{"n_layer": 14, "d_model": 256, "n_head": 8, "n_kv_head": 2, "head_dim": 32, "d_mlp": 704, "vocab_size": 4096, "activation": "swiglu", "norm": "rmsnorm", "norm_place": "pre", "norm_eps": 1e-06, "positions": "rope", "rope_base": 10000.0, "rope_fraction": 1.0, "qk_norm": true, "attn_scale": 0.177, "bias": "none", "tie_embeddings": false, "parallel_block": true, "init": "normal", "init_std_qkv": 0.0302, "init_std_o": 0.0057, "init_std_up": 0.0302, "init_std_down": 0.00344, "init_mimetic": 0.5, "optimizer": "muon_variant", "lr": 0.00279, "lr_mult_qkv": 0.7, "lr_mult_o": 3.0, "lr_mult_up": 0.763, "beta1": 0.95, "lr_head": 0.00594, "warmup_steps": 0, "schedule": "cos", "final_lr_fraction": 0.0, "batch_tokens": 32768, "seq_len": 512, "doc_mask": true, "train_tokens": 228800000, "steps": 6983, "dataset": "wikipedia_en"}
Each number is 500 + 50 x the weight over its row's rms, rounded and kept within 0 to 999. Layers, rows and columns count from 0. Numbers have three digits each. The size before them is the row's rms in percent of the matrix's.

# down: layer 10 MLP down (transposed), 704x256, rms 0.133, rows 45-79, columns 0-127
# gate: layer 10 MLP gate, 704x256, rms 0.103, rows 46-80, columns 0-127
# up: layer 10 MLP up, 704x256, rms 0.107, rows 46-80, columns 0-127
down45 101:430470538466564511509548457564470508493553463441523598478517484430598611504522450594569400464501499440564470509410585508470478562482545671571559477570578504575537480494530478442583535500426514466436406635515504490527503509526509442490515508461576478507540414483493598491447486548423453535472483420509520554519494512567538575517603605609504554528529432474584492442533482501548557420451
gate46 100:556499505434486496515445537502520493482454420526450509472522482504522516513556470596552505524517502519480448541468523535519541374506519476548476563413395428536445463562487580463517525425579514567491418488543507483487504495479523466528568476595464563510500566521516598515520571472501562556387536520518469571510468508498565402528433519511552498512462555527562472514576428506602444524534
up46 100:575451553455488472487470526534518463509405569643505488478568507473522491439519547564518515493518470500507468528550456585466546486482516530531513502518462465510427493489429520419502584488441520505456435595569515495487497503532508501586517550500547531470497539554437562323595578447582502550451536466516505611490497483456565582486516494548481385482451478493617540499531444506603398568498
down46 100:503449457408550512417441480531479441505441554440605541430454545511518579512554471539451480488602423520539543590554413466536505568580458504582482508453509514518526560463473494563505566524478472525527505574489551473484476497518531490528547410500558499457506475571456551595571471591588532434418487516482529625512567520522642519543466545619507532438461491476481587581575521552526581501494
gate47 102:547496494450546527480482506465599481441509581465452478517487480665417534511518470443488520497470496480400492536510416486472467498484544532473449467513451560553588458390613486476558499412511511514561564437597490554487495455463423439489520485528532460520535511540552468453509536425537481593559517481485507521466520445428417535503509485561542490580397481447517532461452477450458557445490
up47 095:570466455472498514529408552428427538516496445475462559373459571505450433504522504544408473568510494553469497495440490490506452518401518520595468416521532450484454455627515595545457521532481506510472532462439524521465473500516513492466403588440432422525473589486392537509391506598545487492545601502525505611616491584419584511452568565576487454522378483480512550471483478480527509472484
down47 101:456475555532508520551538460469476511446530506438523554623422508545530519496574579582511554503665488497477510524443489528526548527467528592515533406543486493616527502501367421528454537451593471499421475522536599416463526482589437490477540522474471489475553603529512395521500521486557531603549465601474456460447440608567572521499506525476481374512462576481543480515494494490546598405474
gate48 094:523553487447469454477502464486556540473497518468490587516530551467476394571478526532530541485486433604597440482426555438507501513566573485556539493527495517528496496443449443486457602585579539498490568535586457509556410555537537567402374525457546469511546604471497481512472507517586473534419479442572456489503490521482534505485467548525582440492516550574492381397519398486450409574585
up48 095:451495468530507544488547423424442536482467466468500472349455525557560579467454510454371473518536484500510505480511514466518502394544515626497492443549522472458507453474554559569613487459544487447440489379486494501523585358502542502522487375538551544522553472424475515477444564435520509491576521462393505563506509450525548501539497481524574496494331506487498512508461505534536521474404
down48 096:541470527485472444521406532631463562483478431519483498585612430449464537613600481464596464530490475446486521516487447456450527471563494419462576538488400525581414459449403459523510551434531452424569564556452519515433513533446508509439501585530517472478488467536489460520621460491549421485516545497517536531541468500502579498525522421402529488499536495458438481486542532541442514492478
gate49 096:479482448446467581459547599580520526472549508429470397626443660483535483556478482611452500490527550529588592506433482570559522564563507478440534528497530435504473457459508515553524579566515491496551475488527500476547542499528498500457399468584402603497461526455566500530536387470485513452528513590513427398608490538475461535579408491492480488517549454475478477567542525475545539555463
up49 094:434482453522601505524590512516451495467493538496527444487411516562518574503558556464400442565577481552452528403504514553496480504502477481491470626559512477539422475538481495426510583500461493433520488570492531575462475575476500526572438452502458521471481513570487567583592440490461497490528502452506468569601532485493509548472443548600575485529511494449516505480602412553507470547573
down49 092:486475506487470494525464540492478401447525447482495485473453469467493460356497498410468499420381545393469520533512449497543417452508460480491596517533430552582527511605580473522451420517460551508514594546473569445461502435441505485435503496532460447547481544549428437462474522576561522476531502489430508608524530439544524537581616504475537560439492529427499470570474378482541506430603
gate50 101:525549538565532570441549446512522541517620528416456574501525548499499455514512542386433489519542489464448506473369514529489469508527464551459458494467463480472505502451514578587599517528528470467556462467544552525553453593494456380422512563512525536503553454496431583494525487445567485509438474474565480612551478502481468457500509526577450489458471513562514440517576545549472513427461
up50 099:563541495492443519541467555441556535558471518546462471504481546500502555583521508530546463403579514493439457548499485575443483426462420515560493496485555479532563575529520521422449562470473543573532481449543561432413491437488517541489534485505525496557444531518412442479456507486474396479505471525513434414534543496586497581472464465568580530522538446555448537423472550428447581462469
down50 097:508570491563483496524506388370505481537498560424587431544436497569349457469506545498556537556539563411575518541526534425574392463524425491447550468589515444518525489539529559492495480528488483607428541444506525520470475504542496577426485470546504516497418465481507526515533463443455526560476516474524517454451414584562432545522452451608447540536475555518636515512545611520462523539438
gate51 082:542527514547451506615525481352581526483565500522480557478532491529499503518516600539430531600470492578481353554533504505477556517470590543637589487493477450456563492552547471585460554614585524536463581494487471511573525522487440532515483542502446505525454453434472508548461464453543477566429534492526554431552565508412505498455471499425461436439440513496515452564459425428419473568501
up51 094:496488414579498577480434429449471565479484566422559505544432465546613489437514539539528547511414524588494460522529406513529470500475500533603499491445550420477518453431566537543515555452543441624542521502465534359564481458467444475640490526475471503602465433462490552583516495484517391547547495576402553508531516520551556564445502454438405452548497622528548548533522521494439435500486
down51 091:545486476517475489470400450474502468512540457480506512490485527437570492495499514508467551455556530516381603509621450456471538476493518583452492490504583577554480570529502534506418522605522556461476593457417445515491453555487486503416522469413464388477485478480500526468557441518475542487458441530565486460448548468501419600550477567428472531586476460468388546517532557487430467527508
gate52 099:520460535423542506505595464573466433439446594503582434514542438541391492491387481488545516500537453435421584468536478460571411527455530551545497424474519571455404468582516500518474504518429452447552444491492516438538495503466522534564447441530560517500554419452484531425492468546482685419492476537477493528533473430500472459573447513488503474494525527512588569510552462517513555557535
up52 106:485457477419457570421441445489594536498487512575482491509422478490403478528578620511513567518507441549529472449484508409481532401546417570504498536495519531496438486496557587510545466524501466545501609519537536443459542462493489533571425464517414501488539518512517509519424459460520546459430559528535494632529540492544553517395437546427445534509541530423530518468470455606576557530549
down52 103:439480544535597554533532555453442510442460612572458471500454468517458533492513483538479485505596449569565538517550369521564526549423496576505487507519538605572492479461506560492534523532573418454512543475556511419376408496563419443467508513480461542487509454600485591557517442424475471499480507505522431454547526482549494487523496446457431526494565573481521531480455433550626551503473
gate53 100:509498402462482567482510464474544456493523441520437460560510363529517452494498481516452531391532474467570545480427570435481441514498338532549504546403408553487459382456500494470457528451430490478439423508519610483506488540489433460453462495482544492509587542458513489436521513441613492550515460518549503551514479528473516599591512552462573463591457605537492468494464580497445449496573
up53 102:488557445575477614506504470524438447408511497410534481551395424441509596521592534483588578452510481503428509488550484465511519529575523487457518516498534570526509482515596506607448428518390581448415486559511463504470487589458539596509480520437522489508566508411526462547522529621476456512554451473443450533443475529563559468486548465554488544610629532433587442531509547533493447577423
down53 102:526437500451534458502572574491547507499533527532510544477440535549465477483417485597492507422622560622628407469380507503444388528443459462459464465505533481436449481470493524482409533459505470393590523480522400564567610544468413457445496553472588535575458521520465512433555465450475494407434564432497517455427465524478512553495548499544506515468401507602455562524506507563521521486447
gate54 098:530505450415468461466514415543477533513490419526475568453446466487583524478531529393567462483541445470610520523465553455541435568546429489508438509468553533435553430515481465567514506446528500544463546536465416457461475541457595570450554562572534587510455593470480606599526520528490507496441564461568551520503520524460579525569496557503434477490536391539478449507502549509478449454529
up54 094:398555453520478519482544442411503502518481556441542475514447444473559519430512429474501496430546454493583472446487537528499407562470411502471462545450513426561528504524458519492575449501428444530484516522552568574517493532469533438574509474513558583412473500492489402512470458391503505464580474460470495470480459457514576588435488611524407569509519503531505544472531544530538478378432
down54 096:454553521601495502476505574544480556479456468484483408429550436553600495468517499469489544506555421522419498465589620490412456484448418468504444415484502432428476485430496422500520551454567518481428510538598468582446602509440494456439528525542440458544503450514486485503474480500522521508529478521467499514480519405474524430561545559502447521522482522444469477541569577526575501505557
gate55 101:548405544450511487531444419521387461470464533506530514442522504484522484547541539512517512633446561495491422417506501490533457425549543520561525558502411575459444504599517534430426430502601519529570526557438431484513434521562481504496494481439533477497580589377427436546446442494515571567424617492545612595498474492439454481479485530510518418480556492402495474480513428470503486525474
up55 099:517556585531467533515539491534522438476452488524451412401543448535397466572541421466552531531557458451516678431546508452471429582620482401506517448409536491530403490483490523449447466511482384491595453422495513418503550604542513444531480447517555463545476494526550491520525516484504528573493522463492500588476527560452477459489497474523513487516376570524571577495483508533410547426509
down55 098:529528538541560624468467502569476490440469400526534496481442446579430518484416552595491414478498517520519513515504538502468613619480586458473559440510541517497530512476433574495480531495464457498455388459471537386457524431425536577474535441492500447593490512546489547566424563428545451469427531535535550643503582511569434504456554488486415462457505481479553458543635537435591520499445
gate56 104:554411514498489492469498593548411383537485538492485469548443450543563536533474525485575552430504456459529506514609518519495474496545516540392493485394480514507471501507482486452487487415510559507526544444488488576463496488453500600468464478487523433467599501533466557546469486505474473511525534524472539495531485486509430530521443569504539500593481535581507426484538512517564461488498
up56 105:441527474572474438496577433447526566472477522521507559595421536498539485481579551474485473506506528465501480438523544424471547537424421527560462515519432537517495515522442456507542517500419536474472508441539539464475592519443438525518533606507452455494581554527441400534560452531425526512508540615428436546510475538457412510419471481507444491456560436429624458445591441467479426469488
down56 106:416500513507567440544455489457491550541492593512487630505489458550460478469456431503513411498562621550563530583509484508512581401529532457542540512508502484498542508509547605434600524426484481465481507555472524476499582493505466505511462467545468568459507524527457456493515598485460544497416485545403513563434473524438467470571540477477494431532532542563541541437530398533575476564475
gate57 103:585542472469475435499421424437440635500537476428490464459478534479415450447477534514534564539550532463532434525530395483590477549432452470514583577551470454516488514450532373564540481548494560474555478486425470487553529456529565426443535482392626460499513505481504458494470575475499508456485521513593528500504602473550508533426528484548545488562520486424516612501505459517456495495516
up57 101:379404525447551590462474496567458576471578549513540553505493486455494563523560423440488448472521482501525524530458564434520508419474539574495449512447451598505524551448568467441484535463464464526482464508490569573471510586494626526452498500514445472493516498487510570479527376450553552540512446450488482542391471479544457485502477447462521504495535593508423457519444508530515462506428
down57 096:557464440424484456473526455385473531421511485452429451576492558483452493420519495594505546419512478620526544579468476517545505398564483587436429540450541530418540572467504460533559505533430313433446557471460453438438413511404483500559494484463502519498523464504447523480404554497499459480464526494467441452474426538516564552426514586489499485576426506599467512506429533515515496433486
gate58 097:574522399568504409531441561535505481463563547532517572528489496552565512464480517474510403486471488540549632512431496472490502544448501559428537445501506503503456490410397461445539402534450572576489558438507479515512454395483446495464482510500490435515502496451386470582484585530586524460500518456608512463509445561478536493458445476494400476511601517600517544501403459529446480522539
up58 095:502503467536541523496530543477494471449535577460492501469536371529449519462483465461531536527547500523481525443446482449531482522528535450549482555471444481591451483358432424559467478422592510448551525586510436537557558488468542470491529424434398500468458535541499490530520427442574412538483526439490585492561466531491539446546459440511385392494584479495473568516539437530472486515535
down58 096:483434426472541520495480549406444530476474471508469464524530561550546530497482556479375446537512554490538488511549490529494538497481565538426456439491532461519595541490332420433527518443590495532508649487554480459522472532549517427494435437485547500499475445548485544463516457507503389498496390507498493551509492559554500492479427570486548549493523597526541505474436471405454442497485
gate59 097:533552553521392545479550446516626451522469550474493614484517491409412480477541526486509496522468434475494598582533601455552436435547499505487467551481446487465552422478440518504544571518566476542562477477513554513547548522492534419473502474494563484435490474564469450522573525553462549451530490572489568529549442437436446363484588550454503552488481405495533451507511499409534550485514
up59 094:490441508508452568466518455533468540509526552458540603450531489473463477535581609447472432446510453507540500431414500527577480574435572439474491454509484522499450399422474460518509423552506469495541550617478474540521490494545561404535477578557485572509546524502540526573488494543380482464535556461534501447524479618477457381495487523550511529557409480545502498508552455486503522444495
down59 096:446477402494506462551437481513479517478516524514536464535493525509504440496504528559543522467467440497526455550523559407470605529497499447465537566546476476517481545425527520567592457538461568430517543519512489479517480567455528515427516505520395446540404513425512422482503541549462550515472578512453562445457441580460548558449572453539483429511460551566505523511447490501414476456541
gate60 098:531570379446513476510423496548493603551437566528575527576523533598549588497481400429455442512506615496531464425539434541462524432525418519477528523568463467568452423531446590406526554483446588520491472353488473450589473460557515469517516533587441537479428468539511570563515518423550594517451472536483513490523430447497454526540483473477447520470462541506494476486597538410531507527450
up60 101:476413540444422533425487449515486592525492517492488462516410528464621489423543481570512477533535546486563548474574410509575446456499549480537473506548423442577450457498443503465520566390518477490477544481480517454526558479572468400531504575440570440519522539518554458504478467480445487508514516468532489433518568518519488544539461453513476525519559448496566577443425501528505640532504
down60 099:478539428475475576464555478542476542531534517426545481464537508523497459529496436463537430554416466509518512416487456569536594481438523467508423520408483551381521557497559423550577514467431533436495518553535492525529520511580572612571529530537479461490492455542517496529561471524431529502515594535457488596533601562480606436428491524561583509457432541530469447514502520578464520506605
gate61 102:491477496454505477570475499506544482538534461486505508392605640515475451450543482462419481448514459523517486457589422604510561509504416485503458444545430466565526516506496562435529467480414460567512561507563510498530424461543460479455370534420498587463534573590497462540520429487563533511571598524523418481553570515455517447503577417530412459589494465536532465554526519498519541574563
up61 103:463418600542455473477430496461579414551511538442493535482545499435512454492466470494479526570569501540486573519582571471501501567405515531477480577473528479532542556542487479554461489536461489503515528445488552400418532453448515410518514556567505585445560488516553569489447508459600565525559494524459552462464458488570487458451466418422426511557551482553527502512497508441469520485461
down61 100:580441526469589539501499517532463431530476472434410488616509518523538519528434517446392453511530486572522423545466510503553491453491601478495588487640383502456546519444585486457527481597418388421475507519518517409443485475471415549471468485460512530573539451594463545406449525563429448541546454442482468490501433495590475556608546495464457535564467552464535463492517576561522401547479
gate62 103:556458505519452481479504406417519477571496529562524421619438487553518539463467501459630519515515517463499447451466454486474480523470510431518572463597422434459527521486503508526414524473527560496513497532554511451493512630396649561538505558482498477392488532480416494577587567468510520423460513522509480537409523455584514434472478395474537398514528513564481524500509358473437519396495
up62 108:523482523449445481605538507467513429505461500496622502524473470461478513462395476575420539463515459470452437406545475460413517456504473514432507487447475416492543492564485514478529493492637529539505427587494510532520421577457473578504501523515472553454493496478481556478402471453545512492480452541501491525514428539610504561506416499500440587439557584502527495562516508478428478501427
down62 104:521395592528443487485401498548471498556595514475479511516460513492445476521521448526350529498506503567522466518586472448545415524454491610428585490422530526475577457528497489528455459468553485573471525515441492525425619498478496461367487436423571580397416445464541480511522587555530505466513515473516522458542469525498505459513483388548551524512567564526525531502444468559479506584471
gate63 104:583422439476508523475482483481473429453545486475447494531463509538605477505488471502477610515531400499495508486541509393476459502493522472411540495468511552492479522413504575436503468476420538480524567377552419456423520448530487460531528527573483441474535492512411515545505533524541544547484496448587498518570476467489439470577501528442577460491569425509448565458524533533454472496459
up63 107:560485579396559537426445464481482512552489552528483430428542501590431530552516538420476448389463450459388539460504477527534462533463434557516489450565462459502434493472548471431521584596471530483511627487526451456623527505532498491474535456573499453494437516569526475417443485455478575582486493540444469524487487519559495504526491493561458547514419484377513464416553471497497423477632
down63 104:430408536426484515485458577536562479489495479481496547542547476476606504532537572525588524493539444608491566464539545504552610394465507404477430502565483521497522471516519502468544419483476462542407483530472480430585497491492468482474517464448407523475417491550490517450508524505488462523478445398465547489418496462437482473434529517527557488550562527431497557479483439485516443492526
gate64 089:539534484387473491482463547526518489498396454487618518570520534471540578463558483513443491515531468498441533529506502553467506533512550454480525556470535540517549564542481400503564433611597459536465550448510422472554478515548517496496558509517530494564497472502626484485564499531557502519555484530429429624465555500481548489530554563487464539465473477475551460531512497483522509446490
up64 092:549527428442505510553587476508483513530544552537535469434555603533518529489501375519448496569443566460572508398474435586457481459560445555399555544522499524500553400494497536542450400470378450512502491559429507548529539550611528465548498545510422458464510513477458491475455508519516468486515494528513460458497500560505479544541387496454527533556554505487527490530534401528529546505478
down64 091:554486483503569449546498588540523532536518545485500472502507433401495565495456555451525486583374426529555538467546520447493496437415420495450452497500483601456464510463599487562467592510547606541441489526504500540524549482433549519521507500507497508552530459408477477484543531515495504496442535490417433627490477501465396479542506477565484560469556470544470471497496504403462481476541
gate65 109:498591484459521510489471527562429481466476523488487485490469551483561559494570477574536567453422428510525505476461565531494471450508568482489453366478466512509500449623504405594490468486462511589419583523502508519493426547568492574529604496542486488570438509601498520502455478426557473526614507430541517496367533449476537543497567498520622500471499469535496528461592575494517405528576
up65 106:536453567567453527429493470424522456546467484416492529544450495506430426485446543600487566516572511465513499534534471440438583489493433479517555480525485418473469453482468484546578443442435478449456412457478469425543510426523506480531414533466485496537487458537517524563475524493533491448428405480486443469501458568485473469452518454470433495453586460512470547542426454479491488469536
down65 103:477444496557513563467366477406434439562520578550440474433445416479492475563441452444556506526513483486501450586647449525464518543492521390519495508475505490501485498465476523448503470488487517414622492421470479460449470482499542485495493523468442472524498493526473534502541430497423500490486438600552487456508479467502467531491605357555544569313618488563524465472533493516486508587473
gate66 102:485453422536569511517531572473403461516454449452489423539491481500500577488427497451538457473483465486514516365479486531543414518563508476574568466482545463557532587433486492604472522541469551605524540443455381551478473547471485461535518471546478593530541462454500416408580494450453550462479501489494535489409517489519486465446304511543555534488534579453515620562535487486572463502601
up66 099:494482452458508474485567419560521607560504559600491511528541503469517457492488351519461494456498458438605522576445516515565560523443499514400576490555394481608477455507487527483563553555536495392496487494406524482527557486573569483402455438405528446436490567421483502444445538451538483459538547511476587490556515445491543508515599552534491496552526455500536514505525431523481486458508
down66 100:426518500546529443540519497586530500581544514598436577504488482522470504489524459563533491494520530475470577478442435507572461485522415515501630491525494453556457511490421486482480494514470550522490653483542482470436512401507426464486554497499403550454541479521531549554406584509594401426474510502446520463550570565481572552497532418570497495576551583521507478537560527478461446521597
gate67 096:539474516521456473482496432466516495527488471524437460509482492493458543519490473506486468467537507493440517506469568446453539577507541531611507594504436603496424558488525541587560458537598596515458451552399527507461562508484459541544605482530499488465625482525447471450548541603556477584533444524489476548418434554515609459556534544491496439488551389445546416476506441515566490556498
up67 101:582503468476506489542481498447458495537552487481428507408478488525489521466507544498408600395494521557472511529406579539465490549495563489517492520495535526523493501466526431544538553488545489588394503469403499462509496506518524432467528472560454529565514475477487390524516547409457493527461521537489460448463539514510418358544465585414541458494633424471469494470575504508522487466424
down67 099:501468459494513469532436538388413526578483453528547504444437574475509458495466492626515557454502416500496477470443527506488545491450496508448520469548616499505499531483432518495462465409439536574537545527494535482509445460386561424513575499556482483527507491590524399500510467500490496521472447530422486569557471377520426490554546466469476440511495354493541466431510513537568436463504
gate68 099:464607501536509527493552592462523510553494485477530503488586513480469621548464566542521454473460424495493445514499536561498551486533551512511441566426535592565520479441485477467469536533519544483420543419442507488506453443501491538499470484512518564440428517537465407489387501452419505511481575466492450535459531505537565537550546488517552512515505510506505495487599462495500511577576
up68 100:428554547607545441520446508533448503452517506489399457563484577402495511447526512562482491539450555539511565490482515421475516514363442481582515498549510489548427480619552465393509507520488573467591503558519570478551432429424500514430575472554476499456490546455465552537507453545525544481485506507481422503489553546479519449421438543507557571449437534497530589433399544515561419524488
down68 101:496429433474478569544494494552486514503541509598519488476509430510492449557480447476482501449548550508499529513569455541511597532550522523578548540522439464510567486490474492493462375575577440519472452445478451528482557573556561507523444492438598471456472581485465563512472497477484490587608498458459489554632491499504452531477530435497477478469532448486465455605490532427454506501537
gate69 100:526442477455407459460603530539525521489540445394480458455494512495505489462392474496522515406459538493508540549557494548549499482487524468514493445468557478461496473441566487495580427459551525477486424558553546395578536385520466493499490500504481581602429500476429505547485551558492440441511510499509491425482560493500547459436541436479458607601582514522565480462521532545545493451558
up69 102:576452501469481588493592465511498472496511474402459498542513435541519543385533496587421454609397433499458566475466502465606570528558465492607526495476582522516570530491555538464541531488496506481559432500480466560486575433499505474486485461457489493598436532484520506409527475602543441578424467490444450458550548494538525514484523545367470495532548538505613470517467467507557498539497
down69 101:608510522492483542458487408498525461488501466526396563617471513605489443469487503508470515503483527489565556499428505484593479474400461520441561436514555478519545475499594581503472530433534468479456547453551491506505496513444500592503473502471495447544526502549510581560492472514537449435518546481501475506555491545438444505476466571506420534639545357490549506510503519586473470568536
gate70 097:559450502445488551495506472435583470473478517469537499425588508458430465475524495532436386440524495585502494437504536502431522513489587519522530490465456448560519458553438516391475500498463476538567487494530533528413518420432461554466487439559516561489431559483501548556476517438494490483605481498517498477403473511537645589414507485577567457463469604500453512520489592486468501509453
up70 107:508511484437444414404519551498567491537471536492504579538474450488452511559464474488543461388563484565526480519523493483430493478534573422532520479491553431445543524499420506609511520497556428511544451573645527542547543506436481418523489486602542506361513582534502492495515534416488495478551481462477526443385506481573618576512451541585542521552482538565503460497530505490392543541483
down70 104:516521534525541558494487511428551495552567490546528464524504491567496421540443463419468462374506562558530353546526443452464508604500530547489609563525469527439512420450443599468477530487547540457469509503562471476544514470468512527506437598497514456489437586413406437538564501512470417508590504496564503484391555423549577537525422513547507443568456427524408537504439487547515538403471
gate71 098:529451436555509497426528533419526556567481518475465443465536458612500445421479537520560453481457531515449501471516489568476550451434447479605449533544506500509545438407502453501512471504524513526535447471541395500480430549462533647508523447452507540491502440517530546459538423443525514462513467598585494480548571515533427425441325488520532496593368498549445436500475448424514485465529
up71 100:471363588501584486542457415521551621517516456577479532520521439484505465405472440496515403534537393502415416513508477531535477498497498445516468553458533496579552566497525528437519570567568483521544495606448574482524584597486493441498441555507529490529540552488420546537580566586479621480508548496503611555552567398529589481491533452485453526504562481534489553521548532548450448567512
down71 100:499418487509514451495534474456585455477542586578588525585537493519543463462445366456500555492531459532614397554523440446488438517530548501511527500433469498532513520481474604529548414534616549493560510534434498571514430480548562517544534582560579504455508513549529601498535508543507488524545515473510489577483490496461483543480582430503469442667530473429535608535516566531510538475560
gate72 111:489400577502535594463557417440493539400433548498515502548419474514523555508497466472412475561457575476451455475380507510518450542494540530497521536511456530468521517521519548472457475440519489525528388513501512483562486442559429532552569560446511489525558559579525432583565551506510478528537508535514509531536466478530518422496489428482473564463475450526414519518443512492414406418499
up72 111:564487500484537428573494433503489499433537439489493459477627566443455476557421425555385498442568385479462437510519505469456450529515529430479443465541539494518498515425433516436603501496533502536503475500498495456485583476534538476541647406500572433505418479471561485535578579546504467561463461502495526566425525484583559549561504506418555388491593460507489522557552459531516461484458
down72 108:483448549492487493526495459398454524446550528548424463508568608475423421500462532439460572459472436501616481543500503485564508440475455509618399470488362432509526471471473528556569501443436447505452484545451553602525495484499539525449461504515626512615478456552512459432562515523441402523516466475487500589496501422449567479474498541490530447529492482531602407526559530458543492505465
gate73 101:564575543434442485451513543396495491461386460462463460529542491468556513491595511538489456469521485494470547428595513546525603491504426542482560531517399543579426513454520448453519456521434603521479557570545532536473503507510471497477497462455407529448571507478544522494547442414468560571541497417563504479605608484506577425480511502616508535483529429584430386518534562384528462529512
up73 102:505450454423454502462375463538484479508539556542504480536484498481438459440500457546505528522408459544451514553573478463496435553348442457552543474553484426516485509526549557515527451506549500509454530533553514464521454528449503479483420514496594507364568511488531487512406491477526580415503581483525487488514419570541493569485470542527562481485557599497483504514542443535569534511591
down73 097:472486473524413439522575478574454533419457571497479493526527375532526543551497458551450494378463464629477478487505545485414497528463480559507491600525464489526581480485481436433495438566422593533506473489475479547515563618565513554400473487522528424447553530510514556525411539508454490590427440477498375430505422467529545531476484466562485466479568479485464477578465583499443445520481
gate74 095:526457416474450453541584522508527462554488530457516425586520492496544479542392524457540435515529529488490531509545504506533521420438459487580445414513553510446505495528497459475475460438519568393484523398513546416421557500571492575496478443526514524492466436481482549493438469500515582522540539593498457523471496567509453541580511560531439486563530538530493457543513561566514495434519
up74 099:514460641514525481523501450565499527506536455519477428514514564531528499469604519421508505528638465490503509562580565490547496487480530504471607516447516610499464601477483479520489567457429458445535464482415428456432468476633583570550415484473466519524561476590438534492573584451468415514600429534510551513452550558530488553535513417545501514545538407432525515558427490471555575540511
down74 098:488412511502506523491441457482515537497479518439465522554523619391542451455485431499531403472498431538490475517524480451461562521401407484503556388491579578436529528473509607464403469427490483552505510514453454495571545456603459514515477498521516453425505492501485504489581522450468528494525519419502590488456605468553534427513460483471579491467487484515438555575432457506620518486404
gate75 094:488422515589455555466516473414561422491463385460547436434446427388403538473496465508489454470429603550441525444449513471480487544513479450476549543476453430585493498511448569501533507573444501459517398427477517525546478462545550502463550479488517544402466390465480462551528496553499505564516452467482494589474525512513560438481497475557518434531567355538482530469537441509496470541398
up75 095:405530511537531512482470459574423511465432556535479524475505606521577424513533537531458543471528540443493429418514513465547449465424467501465497463522497429495532547558489549523433463541570569466637565459460548481465508554454443510461521476549526404516504590541458495497533483469435474496433438516429486532572499530535435518509586604519572514502380503430521485543436473600545543463598
down75 097:499435625456504453515564479480526471517539448499484511589489545488556531423420532500507389486541494530513556486493467491386436434648551521437455540428486466571507521501554422436552500502454473459431467517457494349532445521520491461498437476473572416472559464457482371517391563584490621467506456486458490424507544451611581445553508530465513580484538418529589516491484483477502534489495
gate76 094:536562482541476462458382531481509474462538519492535520622522458465449511386545563563502426552456455477512496527521524449450559454501475529466523504539560477522501531489611442533399475443517361477523491501529480479528470458357566398507453525479465469460597481536551445504474493559569443414441436552530543437508552558450464424528470511471457509503506451506460438448454542563473592462551
up76 094:579533496540556471457477463504451462499411572443453484497377418508492505513569446457512506554466527413560525511392544565489490459498533528484497537500455481517526554496476472510517490481387514440425461558481521487487505515509490490567474563465622521539524552494551575564450521526433528452607474428534496472558444460422501511492598551596431579460560461435431589505511481529452443490600
down76 100:456421478548478592486529474412460531586434531578492485447510493433573455558504519492507582522547610507629459449473491458590421550496514469458534436502541634435521516419412569501438560465546592494548555522483511587523505427582505525504544588488459452484559451466440428503393499443490595479454459490433425560572481583509505522499500510428514468462545515435529524502486445424494487541464
gate77 101:445525425594533373464491458503518495468573545563508502479571489473451511459537519586482508544516534405486477539437498590504562490491521555558531588423576404443594481391459507613457465537507571492620481523546505578521472485456497471589524551522516529531469494562511492452439563462454498557547519576468579484467450480502497518538450572508503610496506513506560480440469508552541452472581
up77 097:566509411476462525483469535492513506570457538473479533375499525515458507541543487473503488576486544461535537492513430534533469508482459569409405574558423429491548463538447525504534403382564428490484504470617556503512478429533495482484518495510579534480514525547544546497567543482433478486532489469560412519531563498608384532497508506514510573525546482426449438511596561489472517423562
down77 095:458502611501510509522505538551546443555527608503445526462395503549455521520491465485542443503464469427544447514531471539549450693466484520505533564538454558555492525435594574544551467451426503557470514450514503496573550569592499432501516449507502523546464473439533496465536447431441563482580458568479414556529482486394528471501525448552517409465460547449413486547417419551517483548439
gate78 101:435538528582503428453518549525392463564415472542507503485491534527514526539554452569500465529481494509544573585483557416520540480417572477551517448479486347513502456383385554507495479550466434537580491468464445437497528568507467437515476548474504417414397514498518515479364473570562527501535508470515555523554548497484541383593475456542509516469463578497513590546519452533410477514552
up78 099:457442532415491570477531421568499533503515555481499411492515400458552414450467597533564469513495409493426477454475498518467524497544491452516421459605419537445436477482549476484530526559494523555403437516548481502572589431506481518438506481546477545654474533404540491606544377450533465460463510515552492439513513538525446501485483505431462507491434455465444404473507580483426539395519
down78 099:500490528565488483503553543511505467555500474441467476545501539586583466495505477528535554574391502499456502462572514478590541478523504476490431487636497536573531454495493476520491503513497507487566504339580550478558400472504451457521395566479396456474490455434550417444535486468446451494398603531501417467495567493430480544474577580500487466446496505481489482434470452431473424506488
gate79 100:587415533477565542480539634504565388471408493548451460493462427408477384471459394548525523458395472523438531547492464440491473504495415526506532440490477505478504515508540524480484517493492408476480468604503538473499514556531566609581488443576519514545514458649446519458524517411567468453518441557561480460386457422498460435417435510466375487490496516490504496458488483460527558451530
up79 102:445522407522564377582456540554497515523472476456539576554555496454469485546510505502479499403493503466409466515540478461414497498543630551520480445554531514421500499538464474496524506516451562513514497453473429420495528532462510534552539556538499444492543431413429455509456491501471460533522427535477452528501465502449517600630538476596478544568573456541488467491440573549391397439485
down79 105:473494546563491527501528475442550483523581466489513542480552515493508499501430473544545542578551450545550609442507492520463544427583506523481529459526413476482382520533363476436606383464514602432475522447464462440470540489548498448521512531437510483512522517480448511479508454517428559438510459475501472410461517530450538559538538527563395465473524494461521501465441432541586444599434
gate80 104:465503496499462545593565487542453515420411499494514470553417516512513501488478536531531438541509477532464476542468489535539500527547361358530483507561534530463538462367533534453459624456470524507444534488540529578518603604416452493402483522521458537451477473440579449561561481548466478538511492527557505456525562506433617542542490519431515438462488552534589571538509453498629481496509
up80 097:519529489493501492554495559506586519467536502470458505520529464510432558546495522397422468591454506581671536454556524481477478548519582533479547519509478469563428525510477455496459435553601456489489584498499471470504474490530465437586513525479611460607579458578527516563549573585519568610595476489459469504430516486487509540454474468573511557516407484445336522578546499482508405465434